Part of a small language model's weights.
Size: 8 layers, 2 heads of 32, MLP 192 SwiGLU, vocabulary 4096, 0.951M parameters.
Architecture: RMSNorm before each block, rotary positions, no biases in attention or MLP, embeddings untied during training, normalized queries and keys, local attention windows, gated attention.
Training: a variant of Adam for these matrices, 157M tokens, 8703 steps.
Each number is 128 + 32 x the weight over its row's rms, rounded and kept within 0 to 255. Layers, rows and columns count from 0. Numbers have three digits each. The size before them is the row's rms in percent of the matrix's.

# v: layer 4 attention value, 64x64, rms 0.385, rows 36-63, columns 0-63
# o: layer 4 attention output (transposed), 64x64, rms 0.384, rows 36-63, columns 0-63
# gate: layer 4 MLP gate, 192x64, rms 0.29, rows 0-12, columns 0-63
# up: layer 4 MLP up, 192x64, rms 0.303, rows 0-11, columns 0-63
# down: layer 4 MLP down (transposed), 192x64, rms 0.294, rows 0-11, columns 0-63
v36 115:104085111116076116118134107185098096118131177158088147167080103117123106079142119152144113114095174139132134146206132149144115137134093147156146092171126137214130152055123129083058094144129090
o36 115:109147113110067127134140130130169126123123163111071114168033093148116150121186095118176135160082107089107150145184153140159152130150132146106134171120132148122081190077069126132140160068159147
v37 102:124163128155071140087099156165159116145119186069156142089154163097111133127136147196167130105138217181095115100132120141095142121132179156110133060128127134146138128158101130104133106055152078
o37 098:186184149158116180141115163093156099157151126061114154104138105133115149131185189207155116113086127118088144098132129159146116124137103104089175122063100137145085077145128103098138099088125175
v38 122:128127087126134130100144156220158116129132170146150200156092163086154148123074112151154116094087130165129133097190143100126197127078149152089107114164134107145183167124122111109162155073143095
o38 117:130102148145128147087115129126170114165151166045093146113093131161127149123122090140165098111117137108084196145172130124137175116107118072084067098072149068115112105106134171119162117069141188
v39 097:194132137082094162069078137111109131102102151101089155106140114185152123174112110105174068117045100106131126163137098118129138092134079162161136159140161092152123192089120140078169124125117109
o39 097:169140110120123157072137104185140134073105137106114070107143091143139118130099086091127121123079097149149139119119059122139200126088120107150214086160137132111066191117105082114162143117140154
v40 102:111084127141176155123151066159184099158152114129224207137184092088156107146105126115102130099093168080181155116089160148129135097103126123129145141138135135091155090111185162136142110118123157
o40 103:123112158128143077142043102122157130142163091186172159179153105102163167118125091145131175146169209125152209113120139134109160106120129103106127098147078137081122162124143170129150152080112111
v41 095:112101061133148080105143101124112172158078101143096110092105040140142099113123124145178129150110112148144127148142163112108143124097135169163096095133155076148140114191155185101152127093188202
o41 084:153100130138143114095104126109176106170093136145065131149078162131189103166115168125147125166084090155095113069130186141101086127063116169173096101074161071140163150128160168097122140131111137
v42 097:126134117148124113108106193110164091121084113125117154078234172140122123157135139138115141102127106149046143085151109113108178133150181077092112144126140164133109085123170087086166154155167160
o42 099:081122139180114093110169136062153107116121090087101165130211137100098092156133103155145113067164104108136192112092100162183117121106142112104122101103101147147159116102174065077135094152134123
v43 126:141147163131136102137089081098104173099109130155052123199063079122089131146130127143179130183167153134108140157207145120114097128189088109123110108142102110179139117151132106146131134156151193
o43 132:112078096140118115179166082154090125102118159097081117135055114119083124107146130114112099164078088149114177102133159105070109141127132238112155159155134096180163141087150111123147099123126129
v44 099:145204153145112158162107075068143180145088124141117085149160150129182151142088132141151149088138092126177128123100128101158096116105134110139131079078162111044157153212115146136161141131130141
o44 096:175119159164111166171099115143087112157133108118157102088161221110160122111110179103058122131115117159117116067113064124075135136128109139170092119125121104135163116176092157093116101169073147
v45 113:133142107095145152178145164132084196112110112095137099114163135126113071156076126113152140022124101148142131191147129128127141082116120104144133153080191080177091105097161105098109106115116168
o45 114:139142080115126135120089100107119185131114114153135088144140208102139118158053184088164186125157131185149147152143145153156145116137139116152133124113142088174069180082092110056119101134094133
v46 088:169172198100090193102140080080084144096132163096124129098148136153141126161159118171115171157150112100088123138113129135125068153121099162115105149100083068084128174115106171155103122138098063
o46 088:168161135113145169142149126183117164073126172139152148077172158119153120092163080157053177151114141128110086129116108092091152164094123122104171154208099153158064111134101084162135124118129117
v47 090:120151130163134111169172131121136091178150095090144109173129110110124143078047134080129115081095105159187105141094081095160176055084093128129165093118135079088110131153099118127165110121086118
o47 087:139126154134133135100090109134066089161142118133176081123150140161158139155050178098168157102148163106134053152172105145122121095157093124175118125050161063099161142150112157144106147153094140
v48 138:132098161106186115171115083120183164117128067100133126132095065162110111227157126107147071157135137084111133167104114139169072138131154141106099138136151094113151169141149185118114124144167173
o48 145:128079157117171093149131127172185125108109119133116121181150146108088100110146122089134154169092110201156152076117135077086135152104162150149187100174145101109147156185171148141059129093133080
v49 105:136198126114106150134125130077120093078070120172145123109170152145145147069130129102105162012168090133118153139175135114137146103098124085112090120138124125110171110189122187105168146133130130
o49 096:059138151152141160150091125111133114104079119109159119083153194109126115086153013117094145087125098096123185119108120136099129115104109127152080089126135117149152132115097161074149086156072148
v50 114:135168110131123106178196174107122146079145099175072094168139136115138126100147133104107061093130086166201121093133095146110108189105156136128120086139108160153128122076155125122069070111142161
o50 116:113138090162094162088164135124144149112150159207097103145117130156063122152135115106186129111163074128122118126141115136086093157174173121169040177096127133134160152182117137117068118131158169
v51 115:120098177105164154162120067139146182119103078108159122151099114131092080176108125123134141114141116126068146179156142130193105099190122124135102188114154046139137121158168159118066142165134140
o51 117:112092154134149106164120076167141160114080114101143105146107212097146098101135146104115194152140183185147175120152186109137155116110160171138167119199136093146096159113142122113104104109134060
v52 093:131171111097130153148152106097063130126111141176171151113166127145176110104104126137120209051130074099176158185134166098104107072106089103161117149116136091144136079163145163128158131158091144
o52 098:104142103096120130130068083102085139140102133169158118111138192086196130112098040094093173138136153122143179136099159117125128115109114143140097118167108109146114153095069171090169117157055126
v53 092:111110071127137086200142132142134191162136118147135118096139122127151113123164140134143198077141161160166126147084185115139087163086156127171102062117163118151129070172166144116120110132177187
o53 084:120100119098118147149060126075155136198145128156085151155120194120152086157138190113149142171105110159117094080102200150140067144138138145160070128081124110129173113118132174090104118125090128
v54 100:153093127127127155141095114107088099134136126151108227152228153120138146195101112109117187172064083113133144100144131105129090137184100146156136132132099172148107108133161116119155161166134167
o54 102:100054076161082092139149062160088135121134147127110112138161099112165125155092104087107190143148145111135148080100121134184145103107124131102110108181061193133145133128146104139193177134145147
v55 088:165113160118140153070076129157140115107163179178144164129079178111142169135159122107121122175140193108100147109137166145091147153187120099127123184160094187142171144088122086168102160091108092
o55 079:110123115119133135148139130145126164101158125111138158092085059117092165083178055152092063121134141117132197168085120108129169129134134106077159114199093178120111104091139108143162116085184126
v56 093:170136085117123171085117124156133083113127120104117152186121171089120160105118104084155151077134166114174154145178110120159155009088087122110134106135132137118161166110097154081086111104142096
o56 091:102138118143108132144093139191144135104148150081150139107107136104116159105145053111120136153097143119123226144166097146142157040124107102159151091084166126125128152089097144121150153057087179
v57 079:124136077174158085130136118149136154142127093074132131126129041139094148134114150159149116194164162136098112121149135081149145168107165154082081092091156110102143096210128136148148133075169182
o57 070:150099148155182108110123127110148123181126129099115160149128148161128124166138226159145126158109116131116080079140157096106083157105102176136111118059176094149179082159202143117101106140084154
v58 104:067121172142159096204142139147137124154151155149141113190122135096085092143147141165114109082099167149152122071101110182120148143114178089100140056176059110160088118110137090151140160122125126
o58 115:124123154125086130173115145081077100130156120132095102173130129117047141142121162161199100061156143111104131142131157151129102155160155135049108161118072081136143103150115171178095167097131091
v59 105:125154107132134103106147192160141149075148099120123176167100151110093138109106131123137078129148079175056128140212091080127175154146153140067098129135145125177114115090164076115080095117150148
o59 113:083117098181133109042183092126143152121135148075109133146121125167068112122138150136183136108150097123123177147184137107136124138141161137125105160053173094151104117112174094114118058119183148
v60 098:113130140126095140107109105151104117121127143225153206083112105162160122117173124140074125180087186112100148093136195139095105189132118122140099170179110159174138132111180147140158136107134116
o60 098:081135137126134148133095108066165139120130128151098144158101078151132143090202067150098105140108125089144158104067166086112152151078147100092109140201076160132118150095136121125189153100186113
v61 081:082072096131150087154136155146149139155101120132086061074147113116105152155139144114149089084159145167090112121160148123114157165142201105151138118096188148184141117144140130096141146070178201
o61 075:144103148143151117151134172070180107176086113132081135131100151125130131176124255101180121122140076129123090114125150169149089153122153136132098089084151126142151134124167148072091092147140147
v62 114:132170150154096146039084138115152143103179091126099119133182202089120155111149143092114115181152114101180113068135124094136113100121131124141162167163072183126114146125126131167176110078113154
o62 106:147173096174108150118122130181108128072133149150150152097166072130130162080124228114118091116168135066147094101121107147081123093123158097121144148108106176133164087161178120128197123144128146
v63 100:114166140148110105153132082100116144157106162185085046147068100095124116089168136161131180152138180182180122110112175185092107087141110132155130084166088111129147118188098153136136139120127109
o63 091:156138142129108176180108160088084087141110155141088113095048132119152138129171156154112085148083121136084094115124201171083078093151104180139098147142105085147184114128089150133123165123087122
gate0 111:155124173121173084173120128168115151159135109184156187096142158155115135091111086116146113107142108164102121131092092148133102136067159167131125109112085127084218171111155097091106065186122121
up0 102:100105157121130093156123135180120185100140212143131133114106112177143167141097125127154126128074150086136121074135064106122119077134207145105083152180180141157109090123122117126091112103171080
down0 103:096121072127175129111145134179108133156171125115129092127112138130134080143137065066139154060136191094086166140118145126162086123187158072148137114184177162107114165086137118110134106148126182
gate1 102:163179135161128091178077161074194147140212146117097084138134127132131092108117107147162175143159126202147183172173112148134141153176127132151146123102162093135139086131077150126132143156100121
up1 092:117165089045141128134081074180136103112090128114111093127141130098148113126061131116080092118101130076127123105124119131168124046161159134092112102133095120121148156121137234154143142117096103
down1 099:120108132157168187189135144082094145173157113098126096129139170120159137181099129094131151155203147123081161134101134072150103122127146147110139129118052162062089128110082160181089123121103151
gate2 099:111122159122142078154160164156096132069141103139105158077176118145044092108110096127173127165205129103155152123110099132143091079110161101140132098138096135135143145166106116132095126174035121
up2 101:055091098156114101133144118169150122143083155131180126085135167146066120078146126183170116094156121154119127153144155101141107129215103110103165102153142100169116072153150152136070081098143100
down2 100:127097148094064166113090092161131076128101139112153100094138124191111114127171219105113130098116125150082146112080091113127116176074135184114133136077070087173112128100123167143127137151137168
gate3 089:145087174141137156111197156190142121178118190183128149125115087055130100153158113144096107131128083116116189130087181130137173133194132156096103129098145114090121105189113134104113125098135149
up3 119:136071163092062126125131150139119091183092130135082147115087115159105115172097120125161143182180091167085114120160174123096088160109138149143078122095074101137146128173163160088087099091173148
down3 117:144123136143129156091114068131149186159129142097075143119120060149178132163111155111149120124150114134113227137114159118153084150161120130143148097085132115099119130160097141163083164159026136
gate4 100:112166147123108150111167051106067090151105055186133109098127107083150084167113124144097111132169080130073153083084134090140146142145137078132101100092111111113156127157169124122079126152106180
up4 096:157158075152129088080099145131138111108188150127180078100138089124081139170109121090130158128127099161157102169138101142103072112138152150137168206095103123135096095154166067096144104188157157
down4 095:075183230101094140122147089145146094114146154126084103135085156144124108131146099122116108162192113115153145132134146115143116145118129125127119112163101215090098146085132177157082148190083106
gate5 090:121131147133129151111167140153121098107204156174125097129097114115139084100124118115144114174118156104111172095144087077160154030143140124149176136154066057173137152188088092128133111123124156
up5 099:170159125108156143149092132149072107082104136065112085133130121159093062108116133189112152135141136065144149116156102186085108123137155175155164167146088124147163117095084076143089108082087159
down5 095:137092096091118111075121099181132112087118114132135090105161117110146078133176164130145139183110111137204160134077152093034173162140180099106136116088078151085130150147112160131167142135139130
gate6 112:105128138149149126093145138118182137146150119142148122158130188120123092129107113151126114104102083128195167138084135158105125164098065163137124026149104082100074123092067126117099095120071182
up6 086:173119127091125074075107120086116125158102096101129106096134077089171088082145137124162045222149147081054137105150093147142120116130117146190106137125122099106164164140116121133124148118148143
down6 090:139148129099095149117151139133102183091097046123096178126159209183112127135178115107141086060113093153161158163147126118108148128096136116111108161140137065158136080159133160142114162091085090
gate7 094:213117132075181108142147155163080058075139109151123153165168081124143140121112106174081123099106115122123146120095122122102127088163132144132173100071138141076198095109068141116151108118124125
up7 090:117095110150120165094117179129125174102112130171148082114218185098103099157188126118158157178119110145150115097125118117119173135136082148171124128138181136101131202056147116148141076141148141
down7 091:110183125192099047093118122133166114101198103149120202157139098130096145132138133077138136091125195145138141110151175124112160151060099132062094139099115147129097118153120172124100102134137117
gate8 097:144127103173120087114171228119133129128096172144159128142158164141077187133123094088128151106084136184155134118176156157168091149107142111047080129153111130124086078152154151104123104106146120
up8 091:112089131140089159122115117112112162128148105103103073161095121120129067151146125106086119143120077070111138143089172084120200074166142102137165099054184124134114113093066139095169082153127122
down8 096:176146142119148144114189137077116131111118186126160165135088212159161169155138065085145139080095171116108120112142129160090120152103142094147127123157074162097126121085204100123131165084118127
gate9 096:117124149126072093155113189153184102130166091134099129168103151103091097140166075155140144136104075134083121173121127155169119101086094162105083173086161078105136143126145169117145079161088070
up9 104:152121142105129138137133178177123057119173134154109146142141149144084161107133114123199109104067128159087124113102194107133129133161152180105138186071152082128153159082157106112128056179120111
down9 099:124137129121120140168106092050145167078095112113105206096130079154178162102118201127117170077157094103139097169164082103110090118138116136108106067113112105102132129118179120164155151158099124
gate10 096:089167091150114143202160158182152155153123118200148100127128109098120148115137111144162185116093122169079164164086092125171114134152087133099126151132147109109122109182096140109209134138069088
up10 106:216100180100175119085169126077159087162178120083122149091129115136146125116107123079109128084129163105152130143064176190065157140108139154146086111086132167128134154140100161113102124158119115
down10 114:096092135117123130094153116114117108165117081163151154120137173174078131119108029117096093106123123138150160127112131171115126113102195158162100089105074177128121064102098101121097142195172104
gate11 090:150128104140136137090111120112050121096148162071166151146152082099139142145086124082150109127078111147097162087092098141135115118182151100157125092119123079150071132071141099100119177184102200
up11 092:177128215123143113132128104135153168164092153212099161132103157114162115156125126166121115079124155118166136081131153128137088189135124109102153084147177130107110097150156076129144141199129065
down11 092:134157132141087093148151131139126106134126142150122148119192099154134122177135089140056220084209064155131092177129139141165140109055150122142168094134151144141123140103133137126081096129129083
gate12 102:155115167108103100135146162097093040176111090162177160091158119113098129131117112106128212082120094173142116108126123146120181125141081130183137122140128100097142124139079202149077111160119114